config.yaml
num_hidden_layers: 15
hidden_size: 224
num_attention_heads: 4
num_key_value_heads: 4
head_dim: 64
intermediate_size: 1344
vocab_size: 512
hidden_act: "squared_relu"
norm: "rmsnorm"
norm_place: "pre"
norm_eps: 1e-05
positions: "rope"
rope_theta: 10000.0
rope_fraction: 0.5
qk_norm: false
attn_scale: 0.125
bias: "none"
tie_word_embeddings: true
parallel_block: false
extras: ["an embedding shortcut", "capped logits"]
init: "normal"
init_std_qkv: 0.0495
init_std_o: 0.0463
init_std_up: 0.0495
init_std_down: 0.0
optimizer: "muon_variant"
learning_rate: 0.00826
lr_mult_o: 0.822
beta1: 0.93
lr_head: 0.0155
max_grad_norm: 1.0
warmup_steps: 200
schedule: "wsd"
decay_fraction: 1.0
decay_shape: "linear"
final_lr_fraction: 0.1
batch_tokens: 65536
max_seq_len: 1024
doc_mask: true
train_tokens: 348200000
max_steps: 5314
dataset: "wikipedia_en"
Each number is 128 + 32 x the weight over the matrix's rms, rounded and kept within 0 to 255. Layers, rows and columns count from 0.

# layer 6 MLP down (transposed), 1344x224, rms 0.0469, rows 391-421, columns 0-111
[[168 125  81 143 135 104 155 108 105 125  97 130 136  85 131 139 128 175 153  64 111 126 173 138 121 116 116 150 145 123 144 158 122 113 100 123 173 111 115  90 137  91 146 147 118 221 106  88  72 122 145 141 195  89 140 114  15 121 157 162 168 105 139 143 130 135 146 114  87 112 164 126  75 140 129 148 125 126 188  93 129 101 121 111 193 144 132 133 139 109 147 130 161 136 125  68 172 124 131 144 148 117 119  96 126 109 102  90 159  56 127 117]
 [162 100  94 118 128 140 200 120 112 127 119 110 128  88 103 155 187  85 158 158 121 124  94 168 109 107  84 130 133 129  49 147 145 155  88  44 106 166 133 163 102 155 158 173 134  84 134 101 150 149 170  93  77 147 108 162 110  94  99  92 147 125 137 132 150 147 109 136 139 119 149 184 188 182 122  95 140 106 120 139 149 180 111 129 188 133 132 109  64 180 157  97 131 100 113 146 103 172 114  57 169 146 127 140 134 151 113  79 171  83  78  75]
 [ 92  50 175  91 177 106  78 111 102 159 170 170 113 111  73 100  98 109 126 148 209 114 118  82 122 132 107 180  90 148 140 164  91 129 110 160 124 142  94 157 166 159 119 138 119  96 127 131  64 147 179  88 111 153  98  79 128 118  77 153 144  55  65 107 124 151 169 111 141 134 157 103 148 153 104  35 144 211 131 137 151  99 190 152 162 179 149 160 136 130 173 144 181 116 184 112 176 106 109 126 156 125 167  94 149 115  99 121 139  97 124 122]
 [147 117 120 136 161 113 151 135 159 158  44 137 129 117 136  97  80 145 172 143  87 193  93  94 104 163 163  82  75 126 162 153 142 173 115 121 121  97 150 170  95 140  83 198 141 128 167  73 162 154  60 126 138 151  99 114 144 194 109 167 149 130 158 125  42 182 149 100 190 145 195  69  65 153 105 108 193 132 160 151 122  85 108 152 127  91 118 118 119 141  85 129 144 111 167 114 103  88 104  63 166  96  99 177 145 107 193  81 117 148 151 111]
 [190 154 124 152 134  87 120 163 108  38 134 102 120 146 132 165  81 126 177 124 183  96 143 124  95 169 128 136 129 116 156 178 127 117 194 163 108 152 182 126 134 115  84  55 108  99 130 123 117 131  82 111 144 131  94 133 153 100 156 130 141 155 187  98 112  92 155 149 161  99  49 111 111  47 103 111 197 150 102 163 104 167 153 142 101  90 191 141  91  98 137 119 107 128 101 145 154 145 101  83 142 117 138  96  74 140  69 123  91 167 100 163]
 [127 136 123 122 119 169 176  76 129 103 110 118 105 126  92 146 145 153 132 139 134 102 110 124 124 140 100  91 122 128 104 112 104  78 120 145 145 104 130 135 158 155 124 126  87 111 132 178 169  97 142 155 140 131 128  86 187 123 143 123  96 131 119 166 144 131 140 164 149 164 114 132 155 153 128  94 145  97 122  81 143 126 159 107  99 103  95 161  46  86 144  96 131 152 119 135 139  75 143 134 111 184 161 166 120  76 112 167 139 208 142  62]
 [152 134  79 129 122 159 140 159  92 101 138 158  77 118 119 125  97 137 160 133 142 113 105  78 139 169 117 153 156 130 132 128  63 167 216 145 181 141 108 126 130 120 149 132 146  84 160 120  78 118 142  63 149 162  68  98 168 129  98 187 185 144 139 148  98 152 131 116  77 155 118 140 112 240  88 163 166 164  55 129 172 133 142 110 141  75 143 122 120 141 147  69 164 127 173 144 110  84 120 127 135 159 135 145 121  98  52 132  97 134 117 114]
 [166 110 157  75 127 152 142 115 145  25  71 113 115  84 170  78 116 103 107 194 136 140 138 177 140 144 115  81  63 174 135 161 133  97 212 100 150 175 179 122 172 156 163 124 145 179 119 124  95  80 153 165 189 143 145 151 143  96 109 101 123 130 132 116  80 124 178 100  81 137 150 157 117 155  87 113  79 110  75 214 131 136  42 120 160 111 150 105 134 101 145 170  93  95 136 136 140 129 107  69 124 178 130 139 142 108 124  54 120 118 170 123]
 [133  92  61 160 150  89 112 129  97 126 117 166  84 128  86 144 136  56 125  96 144 130 140 146 127 117 169 107 115 151  84 160 121 110 112 138 201  94 135 113 140 107 134  96 124 140 107 155 117  57 116 114 128 117  90 131 102 115  75 103 100 116 163 105 114 129  84 115 109 130 146  81 167 174 131 106 107 155 155 118 149 117  73 124  92 139 144 116  86 170 124 128 126 104 124 144  78 139 129 135 143 117 188 134 196 140  77 120 135 142 138 120]
 [144  94 153 130 136 128 145 115 193 127 148 132  98 144 143 110 146 118 131 122 130 182 101 125  89 127 101 161 148 130 151  64 116 119  88 176 160 164 100 167  64 145 133 149 109 128 106 120 159  81 187 137  96 156  93 163 117 131 163 103 135 173 171  35 101 160 156 133 113  61 162  96 148 129  84 134 175 110 140 115 190 116 124 137 142 144 140 157  67 165 163 109 112 102 146 104 154 112 120 156 120 135 186 130 158 148 128 164  92 136 174 119]
 [122 102 193 177 109  83  99 149 116  97 163 168 164 109  58  69 140 115 182  84 111 126 114 154 150 147 132 198 149 172 164 147 176 174 112  97 175 135 128 110 134 150  94 167 142 103  94 165  61 154 127 116 171 172 121 142 147 156 137 174 121 118 146 105 111 127 137 133  99 126 165 113 150 162  97 148 131 110  84  96 112  83 150 128 149 130 102  97  73 102 142 103 131 109 147 107  88 154  89  76 132  98 125 128 167 138 119 203 107 164  99 138]
 [145 120 122 126 107 171  93 129  32 187 110 127 160 120 142 150 160 133 105  94 136 113 155  95  64 121 137 156 137 101 143 164 126 112 144 119  63 155  64 123 162  98 145  84 110 117 101 107 157  93 107 117 117 185 125 117 135 129 120 181 120 142 158  93  86 179  98 116 144 122  53 160  98 132 139  87 141 117 121 116 108  94  57 143 186 153  91 151  94 127 173 122 125 108 117 182 138 198 156  79 137  90  62  80 152  97  66 157 136 153 142  98]
 [164 117  99 151 138 110 134 181 100 103 189 121 157 133 155 136 114 120 111 108  82 191 144 156 173  74  73  99 144 175 142 138 133 175  58 176 126 169 102 116 112 109 124  84  78  96 173  34  98 151 149 148 159 158 124 138 139 151 151 209 124  81 125 178  88 152 112 174 150 164 156 154 144 179 146 121  86 146 114 122  96 128 168 120 109 103 173 107 151  89 133 190  76 129 161 134 170 171 134 120 177  89 123 137 148 166 164 178 173 139 130 173]
 [104 103  91  84 162 171 136  98 113 158  46 101 139  92  84 113 108  84 145  94 170  98 113 114 159 137 178 106 143 145 113 181 105 137 117 110 121  88 171  52 114  99 124 163 123 161 168 156  86 128 101 145 116 145 128 138 189 134 133  80 149 148 159 139 172  86  87 120 130 128  72 104 164 174  60 174 159 154 159  79 160 204 141 182  84 193  80 163 124 110  93 112 130 134 139 136 129 141 177 121 202 168 143 120 134 111 141 152 122 123 122 117]
 [113 112 110 138 129 125 121 132 121 155 115 129 166 154 144 111 121 103 145  84  94 127 145 139 141 149 168  86  88 114 146  87  93  91 101 167 144 115 137 167 106  71  95  63 130 122 152 167 140 157 136 142 130 131 130 129 100  71 129 128  77 160 139  85 150 132  97 143 128 139 142 101 129  74 163 132 176 127 147 112 116 122 124  95 132 143 145  80  80 110 112 136 145 145 108 115 111  92 140 208 104 123 178  93 171 155 186 124 136  46 217 145]
 [122 132 138  80 175 126  99 150  93  91 136 136 140 166 163  95 146 141 154 125 152 138 110 124 104 121 126 185 107 134  88 112 118 126 175 153 152  78 174 116 140 110 141  90 137 128  90 142 165 187 156 205 116 155 155 169  95 147 118 153 102 139  89 167 193 160  92 147 152 163 121 119  89 138 205 160 132 164  94 118  64 133 149 105 116 144 116 168 164 152 154 128 131 117 168 168  94  63 170 154 123 160 157 149 117 138 129 145 135 139 170  68]
 [123 124 122 108 194 105 166 123 165 155 112 150  73 112 151 160 100 119 127 148  97 138 180 153 121  88 130 115 131 155 157 161 153 198 115 113 127 163 111 158  87 176 180  94 143 152 139 134 132  97 175 121 135 182 121 119 143 114 191 145 149 103 172 112 158 154 166 148 101  92 102  97 164 160 113 109 187 133 100 234 124 130 161  85 128 132 162 121 186 109 126 136 115  57 144 178 116 141  97 184  93 118  95 136 173  50 133  82 138 113 128 132]
 [106 144 179 170  86 144 158 154  56 125 151 143 106 145  84  90 112 123 156 144 159 125 136  80 189 149 132 170 129 120  75  96  90 109 153 162 106 115 149 142 153 178 150 113  49  71 141 119 169 116  82 135 145 143 128 179 170 153 149 129 162 125 195 157 113 182 131 136 161 158 128 157 158 126 171 118  46 168 107 130 101 141  80 179 190 101 138 168 166 102 129 121 137 167 141 108  82 133  79 112 125 109 150 151 116 154 115  99 130  83 134  85]
 [117 147 133 115 133  97 153 136 158 109 126 132 162 127 100 104 107  96 103 116 131 119 152 182 104 134 122 155 150  85 109 104 123 105 130 172 153  91 161 112 104 137 136 119 125  94  71 133 123  35 130 115 129 105 100 118 125 117 130 141 124 132 112 102  96 128  53 134 138 123  95  96 104 101  81 116 102 126  97 156 122 100 137 136 181  86 146 146 104  94  94  97 169  51 123 155 142 131 170 179 125 186  69 114 134 100 109 164  90 164 110 140]
 [ 93 139 127 151 162 135  82 135 142 120 161  96  86  82 140  98 101 113 128 148 139 118 137  90 139 104  93 144 149 135 110 181 137 143 132 141  67  83 127 172 119 112 157 117 108 139 106 104 135 149 150 167 122 114 133 182 191 176 179 143 117 135 154  92 118 119 148 163 140 121  87 127 101  42 160  81  77 123 131 102 128 156 139 114 144 126  59 120  84  84  78 144 125 133 142  55 132  93  97 168 126  84 147 176 116 128  57 179 154 132 135 155]
 [151 153 182 144 166 117 128 181 134 184 130 139 173 134 127 127 148  90 122 137 159  58 135  40 152 136 145 112  96 117 192 183 186 140  98 119  66 109 168 147 124  97 119 102 122 107  65 144 134 181  65 168  87 130 201 112 153 119 117 206 145 124 158 200 155 197  51 141 113 115 122 177 186 102  93 190  85  80  68 125 130 133 184 132  77  67 108 144 117 102 112 195 159  99 116 108 123 138 182 111  89 145 154 102 137  82 105 105 157 147 126  82]
 [103 108  80 118 135 152  98 115 101 124 192 126 127  93 128 158 101 118 120 103  93  87 185 157 121 153 198  76  96  85 103 157 116 162  82 134 124 109 166 143 163 132 128 152 122  91 131 148 137 116 169 167  92 177 133  86 188  82 148 118 134 147 175 119  97 113 141 129 122 133 167 145 122 125 162 134 115 188 160 183 144  72 136  60 116 105 177 102  83 104 134 132  90 132 148 179 148 144 138 151 121 151 128 114 142 126 110 104 147 120 130 140]
 [ 66  69 190 122 141 155 127  51  99 103 167 145 147 110  86  83 153 102 111  76 120 129 112 119 124 171 113 128 112 112  92 117  79 146 137 155 169 162 145 139 158 109 199  72 126 156 100  97 130 156 134 141 147 100 105  77 150  79 109 195 158 123 125 150 156 185 108  98 131 157 113 152 152 132 153 105 143 127  82 116 102 122 138  86 150 156  57 121 143 231 120  93  81 119  74 119 122 113 115 114 131 202 186  85 167 119 142 152  83  52 110 151]
 [151 185 179  99 131 167 137 115 109 137 182 147 118 114 118 178 100 113 156 120  75 108  89 138  88  92 161  99 125 149 162  87  97 143 157 125 105 126 165 147 119 121 133  98 112 142 144 184 108 122 160 142 162 162 124 102 132 146 137 127 102 116 119 158 128 201  63 186 111 161 107 158 170  88 113 160 136  92 133 117 122 150  83 194 136  99 156 109 151 158 146 121  98  88 103 143 157  95 118 163  84  95 114  97 146 122 125 118  79 132 139 109]
 [129 132 137 170 122 113 101  74 164 126 152 131  99 109 105 145 120 143 160 123 161  46 173  88 108 111 157 117 115  51 217 133 179 127 111 164 148 107 142 111 112 163  97  66 157  88  65  83  94 105 156 156 103  74 140  99  97 163  78 149 148 126 127 165  85  94 116  96 140 121 127 157 160 158 105 133  89  99  83  96 119 114 167 106  93 179  73 159  91 150 121 150  70 172 102 142 183 154 119 142 106  98 188 123 110 197 163 113 115 156 128 169]
 [117 169 154 162  73 133 212 130 174 135 153 139  94 161 156 146  58 173 162 101 155 136 140 125 123 154 143  85 165 124  95 107 126 129 110 160 144 169  56  68 126 120 162 159 143 102 106 119 173 125 142  97 114 167 130 111  70 160 154 109 111  79 118 117 160 125 172 131  82 130  99  90  90 111 161 135  53 144  76 135  72 140 112  64 157 115 130  92 142  50 122 116 146 125 162 180 139 112 136 141  63 112 148  60 103 216 125 196  95  92 153 102]
 [121  78 114  63 102 170 118 117 120 128  91 120 160 196 146 147 136 141 214 155  94 211  76  94  92 139 131 128 144 109 117  91 156 133 172 111 127 101 153 169 120 107 136 103 147  99 149 137  91 164 111 184 115 165  89 146 117 162  71 148  89  67 153 173 123 129 158 106 158 142 148 120 146 149 170 167 103 148 104 142 140 112 158 182 128 150 121 159 123 109  79 145 157 128 119 147 137  81 144 115 152  86 136 174 161 130 140 134 122 101 114 127]
 [112 154 164 141 143 109 154 126 105  94  95 102 133 137 166  85 116  96 136 173 136 137 153 166 107 186 146 168 122 134  54 111 110  86 153 151 147  82 126 106 141  94 122 165  86 114 142  84 172 131  98  94 143 157 167 180 134 165  99 144 100 129  86 131  77 153 137 103 154 207  69 126 126 121 117 163  93 103  98 137 101 197  41 166  96 143 100 113 122 108  97 139  64 107 101 192 123 103 155 176 117 140 131  93 133 167 161 121  95 132 111 120]
 [149  99 136 135 140 150  84 126 184 168 150 132 122  51 113 109  83  64 164 133 173 178 168 122 140 132 149 131  50 113 136 123 154 138 151 170 156 102 161 178 123 105 149  84 118 131  79  92 118 153 149 167 110  94  91 136 107 151 125 107 111 105 167 122 132 117 115 132 123 112 141 164 134  94 114 124 147 182 138 197  99 129  82 177 152 175 182 173 142 146 125 154 154 113 102 162 126  77  88 100 152 131 121 106  73 173 107 121 181 112 101 162]
 [180 129 153 124 131 114 118 178 146 163 133 127  79 158  96 139 111  83 136 142 133  66 143 167  92 163 117  46 132 114 161  54 158  89 142  80 168 141 129 182 178 115 106  84 131 135 144 126  43 146 110 150  96 138 136 190 127 123 118 134 112 137  98 145 131 124 174 115 129 102 136  80 147  77 109 110 116 142  86 122 103 147 147 127 190 136  82 130 111 119 116 147 170 109 127 135 173 143 156 125 140  80 112 112 173 124 125 136 100 108  75 115]
 [ 97 147 161 102 100 150  89 150 186 149 110 129 161  83 183 104 158 118 134 125 160 163 139 134  68  62 137 159 172 122 203  96 119 166  34 178 110 182  72  90 117 187 171 150 154 142 136 170 171 106 141 123 161 123 175 131 109 108 142 148 151  99 171 140 128 140 125 168 100  94 106 105 135  61  99 110  90 124 130 189 119 128  65  74 101 153 143 177 123 126 137 195 134 108  87 127 140  69 101 138 128 168 160 155  93 176  97 106 106 131 111 115]]
# layer 6 MLP up, 1344x224, rms 0.126, rows 392-422, columns 0-111
[[174 101 129 136 157 167 138  83 135  96  66 105 121 112 131  71 159  82 116  88 121 140  88 114 124 118  93 117 105 126  63 137 128  56 147 200 110 148 113 131  82  82  75 150 143 116 121 138 161 105  93  79 112 108 132  85 118 100 134  88 127 113 150 123 148 135 116  88  86 143 127 119  48  54 204 118 160 135 146 127 104 176 104 121 103 170 140 145 153  97 158 143 107 133 120 117  75  90  95 112 173  97 142 122 109 120 193  97 149 116 117 138]
 [187 162  84 154 127 138 156  75 151 107 101  89 100 119  76  86 153 143 137 142 179  96  53 137 136 148 123  64 196  64 121 162 187 210 117 184 151 199  73  88 116 160 134 207 180 122  88  76 128  71  95 180 127 197 151 177  91 126 141 107 161 170 174 147 145 139 169 150  85 152 141 126  77 123 129 102 102 146 137 132 126 193 103 144  56 125 124  85  54 165  83 107  97 100  94 138  90  98  96  68 117 182 164 134  63 171  53 106 155 108  70 132]
 [122 160  21 130  84 115 126 142 138 104 145 173 143 160 152 129 134  81 122 129 132 116  84 131  86 126 168 125 122  52 110 191 122  98 126 204 103 131 154 125  45 127 140 101 102 127 156 155 147 125 111 145 101 128  87 136 102 114 159 158 172 147 149  97 137 116 141 169 112 140 124 152 157 130  79 100 143 122 153 149 144 136 144 132 125  95 111 112  98 140 146 151 124 126 161 125 181  83 114 221 126  93 118  59 123  96 107 102 203  93  97  66]
 [145 116 164 116  85 179 188 159 123 118  82 179 103  74 161  96  63 117 113 120 138 103 172 131  90 122 141 205  76 110 161 110 158 136 143 100 187 118 181 133 172 108 104 128 114 112 114 168 137 130  37 122 133 119 102 180 146 151 160 127 112  77 102 128 163 158 181 108 166 162 152 196  86 114 129 135 146 133 120 143  73 158 159 196 128 163  77 142 134  49 143 163 127 188 125 171 100 127  86 170 179 117  69 108  87 105 102 134 169 147  87 116]
 [139 129 127  92 153 143 102 128 149  88  85  93 117  83 152 128 129 180 139 121 187  85 141 118  96 144 152 123 131 103 132 122  75 137 172 132 105 155 104 160 160 103 160 164  92 147  95 143 139 143 113 138 134 128 151  89  99 108  34 116  97 111 146  70 111 121 145 113 138  90 148 139 152 124 157 153 150 151 114 148 199 143 168 143 174 145 161 132 156 183 154  72 135 127 116 104  71 134 129 120 116 155 127 138 108  94 106  99 107  84 115 123]
 [ 59  39 182 105  93 127 104 101 139 126 103 107  83 114 116  71 102 133  58 109 116 126 143 108 153 122 117 172 113 131 101 160 162 132 131 128  62 109 133 133 145 122 107 202  73 188 133 108 125 147 109 120 113  72 127 182 126 156 157 106  87 142 166  21 127 171 126 102 179 123 145 127 187 120 118 100 148 138  77 181 116  53 175 123 145 115 100 107  98 145 216 102 122 140 203 123  85 178 123 152 127  94 184 157 126 147 112 184 133 109  94 157]
 [140 144 100 141 141 116 105 116 103 142  97 106 109 103 119 101 161 125 177 132 157  68 145 125  88 117 148 180 126 118 149 158 154 177 112 163 111 135  72  52 145 125 102 132 105 143 111 109 126 149 159 120 153 138 168 116 127 170  59 137 101  61 183 140 129 133  62 117 102 132 116  67 110 167 169  80 187 143 132 184 144 195 155 143 102 180 154 110 116 135 148 104 109  80 146 113 133 140 128 129  92 125 141 135 164 166 142 134  85 137 123 136]
 [111 126 132  81 114 157 178 161 198 140  80  91 141 137 102  90 109 136 159 129 108 135 135 149 148 161 156 148 137  67 110 138 106 113 108  88 119 195 155 105  74 126 154 121 129 155 134 139 162 149 102 116 145 123 129 137 153 190 121 119 137 112 132 157 103 156 143 121 142 111 159  77 134 120  66 108 136 141 131 126 137 119 145 147 123  97 147 123 146 178  98 140 117  78 126 125 142 130 159 105 102 151 143 140 161  62  95 130 103 192  99  80]
 [149 137 124 120  87 101  89 102 141 147 123 156 112  94 135 161 122 153  89  71  70 152  88 148 109  79 113 122 217 178 130 133 123 103 110 143 113 143 160 158 140 197  96  75 172  91 134 140  97 190  50  88 191  71 167 114 154 141  95 108  99  61 113 137 125 147 106 109 101 116  73 129 143  97 193 162 138 123  94 149 121 103 139  93 161 113 108 150 129 104  87 187 119  70  87  74 105  88  84  98 141 123 147  71  74 111 163 100  91 119 123 124]
 [138 144  56 108 133  96 208 115 137 109 118 116 143 110 118 152  98 167 123 117 132 160  86 110  99  98 164 102 110 128  91 147 123  98 191 129 113 166 113 164 113 144 110 100 126  97  95  58 176  85 101 108  89 122 127 122 132 106  92 119 155 110 160 155 165 145 179 113 150 159 114 143 128 106 121 131 123 144 143 186 168 150 169 143 105 168 125 163 179 108 119  73 133 160 125 183 103 123 186 117 106  99 216 111  73 151 156 143 164 120 147 164]
 [158 127 146 103 182 125 101 103 154 122 166 132 120 157 134 140  98 145 118 142 120 110 106 126 138 149  91 156 158 194 121  92 135 145 110  72 113 100 146  60 117 105  84  79 147 124 133 103 136 142 108 134 136 110 173 137  78 148 132 107 126 178 130  58 118 104 147  99 102 170 152 113 160 158 133 104 122  97  81 141 172 126 189 151 137 108 142  94 150  87 106  70 114 119  90  91 121 115 154 123 156 107 121 132 118 123  84  97 174  76 133 172]
 [124 134 148 124 140 135 147 157 133 100  49  72 197 146 161 101 135 103 154 157 168  75 133 128 132 134 140 135 148 140 138 142 126 102 164 148 133 102 175  75 117 137 118 132  49 158 118 174 119 100 107 114 159 105 168  57 100  86 176 152  82 160  81 133 124 143  88 127 127 138 139  84  91  94  97 168  81  76 107 150 169 133 122  94 160 106 144 109 164 142 182 104 142 117 147 124 149 153  88 174 105  47 110 116  90 151 124 163 193  71  99 150]
 [ 99 154 153 106 207 141 174 155 144 154 159 104 140 139 164 139 121 140 155 139 109 165  67 101 113 136 181 115 159 119  66 136 159 159 150  60  94 148 160 188 134 131 117 148 155  80 105 118  88 109  76  96 134  98  95  74 111 109 134 160 174 110 167 125 115 136 138 104  90 189 143 126 119 197 136 136 142  71  91 145 167 145  84 160 184   0  86 172 130 114 141 116  76 131  96 160  84 142 121 141 194 130 169 151 168 129 186 102 106 212 182  60]
 [121 172 165  95 128  91 140 140  96 137 140 128 148 151 113 124 159 164 160  80 135 159 108 148 181 115 143 119 141 141 182 104 116 198 140 120 115 134 140  77 164 192 156 157 118 132 179 101 117  99  94 101  91 203  60 106 125 102 142 126 140 140 145 140  98 151 173 134 109  90 124 111 101 147 136  96 139 128 101 139 143 182 106 176 101 145 111 132 166 133 179 108 174 121 142 104 148 115 146  92 144  82 138  78 113 101 117 126 170 108 108  81]
 [143 105 126 158 122 137  87 158 120 122 104 133 116 159 141 103 121 113 189  52 115 120 140  97 127 148  89 170 125 129 154 141 183 146 145  99 150  99 119 114 126 158 123  96 106 119  76 119 154 139 121 163 102  80 172 110 121 209 102  64 129 161 154 198 153 159 159 125 141 190 164 152 125  64 144 123 135 100 108 133 121 227  68 109  58 192 171  94 111 137 112  80 124 130 107  99  50 149 114  87 126 148 107 155 183 148  51 112 178 158 130 152]
 [ 94 125 146 178 152 142 136 142 174 108 120 121  79  79 139 141 132 180  90 150  78 165 133 163 133 143 133 141 122 145 148 178 104  88  98 144  97  70 167  61 172 197 151 114 105 173 125  73  85 143 162 151 124 114 194 172 129 104 176  73 166 135 121 100 131 144 130 122 138 132  74 116 142 137 142 105 103  99 164 152 143  78 142 175 146 154 166 138 150 132 137 153 106 114 137 112 163 108  72 161 139 187  41 115  66 138 166  77  87 151 133  55]
 [165 180 184  86 126 135 104 135 108 112  76 126 105  97 116 124  88 114 161 106 172 140 172 134  92 165 131  87  90 120 141 110  82 127 162 120  80 150 110 151 114 117 105 149 150  95 114 115  57 154 145 100 143 146 220 160 113 184 189  94 131 148 142 112  80  99 103 114 159 127 132 152 148 128 149 108  80 160 153  79 128 171  81 113 135  93 159 166  69 125 233 123  96 152 224 184 124 111 154 154 136 127 134 127 151 101  94 169 154 165 140 131]
 [106 111  61 161 145 125 119 159 134 120 153 161  59  83 116 176 187 127 114  99  82 120 157 109 112 105 163 167 108 107 145 106 126  54 143 123 136 131 124 106 175 130 116 123 104 148  92 116 127  61 147 128 111 135 146 119  86 124 100 154 148 139 130 107 120 147 125 129 122 129 129 152  75  80 129 176  77 164 154 158 138 156 146 111 132 108 171 137 187 156 135 155 134 103 161 189 169 147 159 180 145  77 117 112  90  97 178 160 137 163 130 103]
 [144 148 145  93 107 140 142 144 139 142 100 174 110  83 111 155 200 192 148 118 132 145  91 114 142 137 173 139 142 146  99 163 102 100 145 114 131 158 105 153  93  99  74 143 134  92 166 157 132 118  87 120 163 106 134  96 179 122 123 106 191 108 103 135  78 144 154  78 129 151  85 133  85 194 223 117 139 145 131 146 176 155 161 136 145 136 170  93 135  98 128 151  98 114 136 125 187 171  90 154 148 168 146 109 105 204 157  91 142 144 157 109]
 [127 172 148 107 160 146 166 120 142 117 124 142  63 191  80  73 137 139 200 160 106 164  75  86 196  60 135 136  36  77 175  95  98 139 122  98 151 137  79 142 143  37 141 135 147 138 158 159 150  84 179 189 124 171 115 151 109 200 169 120 152 143 102  79 119 141 128  75  89 159 124 144  98 134 142 144 141  57 148 119 146 138 150 129 108  79 174  99  42 124 119 108  81 158 146  91 180  95  69 135 119 142 104 122 156 163 165  78  85 149 127 120]
 [ 88 157 186 151 135 113  89 157 176 131 182 166 107  89 104  86 116 125  76 172 142 102 147  99 122 150 145 144 144 144 120 122 152 144 114 183  84 119 116 111 182 194 170 109 163 188 117 106 158  73 155 130 173 110 125 131 118 161 156 103 112 129 126  93 125 100 155  77 101 149 130 104 130 131 123 145 135 143 149 118 177  80 100  87 112 180 156 199 116 120 190 163 109  99 136  84 205 198 153 149 126 160 181 115  79 117  68 154 125  85 163 150]
 [118 141 116  83 146 112 100 124 174 113  98 171  71 125 167 105 144 109 120 169 153  81  97 134 108 145 133 100 146 192 112  72 183 134 161  71 135 119 104  95 123 159 155 122 109 101 145  84 191  97  82 100 109 100 188 150 100 148 108 165 138 122 129 117 156 107  60 128  47 103 157 174 155  97 131 147 168 123 156 110 113  92 140  93  88 127 122 134 111 194 174 152  69 162 104 132 104 113 152 146 130 169 121 116  67 180 139 175 115 228 139 103]
 [113 126 123 156 171 152 164  56 102 134 169 104  60 127  95 103  98 150 107 169  59 189  77 111 123 112  84  90 161 147 146  91 177  71 135 107  97 130 146 156 143 132 102  69 108 113 150 150 141 109 167 176 126 120 113 128  88  83 106 107 138 100 154 135 148 159  74  77 119 141  81  98 129 123 135 165 131 161 198 113  62 136 203 148 146 183 145 149 111 194 128 124 110 116 142 152 123 109 120  94 135 125 172 159 124  78 134  93 124 160 123  63]
 [129  93  86 114 129 118 131 166 181 173  91 150 182 134 111 173 127 207  63 167 178  89 139 167 170 126  69 105 112  80 132 146 139 150 143 136 150 177 161 128 132 179  86 148 131 170 129  93 158 151  75 139 120 152 216 124 150  37 139 157 111 181 114 116 118 177  96 151 131 144  85 147 160 161 116 106 121 120 104 102 104 145 143 152 152 141  43 177 175 100 100 139  68  91  42  81 129  87 166 130  15 135  68 126  79 168 122 192 112 101  81 124]
 [106 121 137 183 103 132  71  92 194 173 207 102 160 130 153  48 144 172  87 140 148  68 131 107 131 161 128 117 120 139 131 149 108 142 141 118 125 117 153 132 147  86 236  91 133 156 143 146 123 121  87 179 142 139  90  83  82 110 149  99 151 157 155  97  98 145 172  91 149  88  98 191 133 110  91  86 103 197 127 158 196 127 128  35 131 109  87  98  80 119 144 148 135 103  83 118 146 151 166 158  95 142 139 100 126 139 169 103 188  57  70  98]
 [ 92  91 175 131 140 140 115 186 161 137 168 136  99 101 134 188 169 117 154 208 103 130 127 101 116 153 157 165 132 118 105 119 153 137 139 108 100 105 127 180 165  65 158 113  38 114 110 114 103  85 115 138  88  83 180 105  91  93  71 127 118 142 168 153 131 122 104 143 155 139 139 103 136 140  98 184  99  84 144 159 123 101 108 143  74  88 151 125 126 138 127 136 119 134 155 142 113 113 142  91  26 151 135 107 143 143 191  98 136 139 116 130]
 [141 161 166 159 130  93 112 111 127 121 117 130 105 151 196  85 185 179 170  97  63 183 156 178 130 137 121 126 162 154 174 145 140  94 123 159 119 138 129 181 130 144 138 165 107 198 174 130 139 111 110 120 182 193  78 145  49 173 150 113 110  80 133 102 141 153 130 105  76  71 117  93 168 121  97 151  88 137  89 170 113  85 163 102 159  97 138 192 100  89 110 137 144 159 111 160  87 112 114  96 110 150 153 158 144  48 140 145 100 184 167 153]
 [ 74  92 172  50 113 106 132 136  81 144 165  93 111 111 112 101 155 130 113 112  98 117  86 161  79 152  89 103 133 128 146  73 137 169  45 144  79 132 116 117 111 122 166 140 124 129  54 141 146 123 145 112 125 180 135 189 179 124 114 119 140  91 177  97  79 109 138 134 124 159  93 161 155 172 130 164 145 183 145 171 155  87 100 120  74 106 145 141 138 140  96 103  96 130 159 127 144 111  72  64 113 138 140 168 140 110  47 166 121 105  78 169]
 [122 150 136 115 101 161  92  52 127 120 110  75 151 161 145  78  35 138 135  88 126 182 110 109 145 119 142 121 122 130 126 166 130 122 180 144 133 146 144 134  95 128 129 147 119  66 150 179  79 105 160 119 138  94  92 127  98 119 139  76 119 117 145 156  90 152  98 143 143 105 141 114 110 115 114 161 160 145  75 101 153 174 127 105 116  89 145 141 168  82  87 168 109  91 142 142 150  43  80 115 154 202 139  95 101  89 119 112 125 129 116 155]
 [ 83 132 106 145 153 139 167 111 127 100 124 103 112 128 132 126 140 186 123 105 123  98 103 222 159 114  94 155 173 138  95 135 175  91 114 161 167  87 155 173 140  79 176 123 154 104 125 137 103 159 113 155 105 124 156 111 140 131 145 114  86 122 179 158 120 155 154  64 128 172 121 116  92 125 115 107 177 158  94 113 155 123 188  97  89 160 130 182  80  89 149 171 140 138 114  99 156 131 129 190 127 150 115 123 135 155 159 125 185 125 119 180]
 [125  76 152  69 113 155 123 104 132 162 128 153 180 121 129 146 151 113 149 133 133 103 159  92 122 135 160 125  61 138 160 125 127 138 178 150 150 154 121 153 102 112 156 125 152 129 106 125 125  70  72 101 116 202 137 121  86 128 131 106 118 159 117 105 129 126  83 142  93 128 143 118 170  93 133 111 120 113 135  96 150 160  65 148 111 162 153 144 140 151 119 160 141 128 172 116 128 148 133 135 129 124 144 150 138 109 115 143 120 147 138  75]]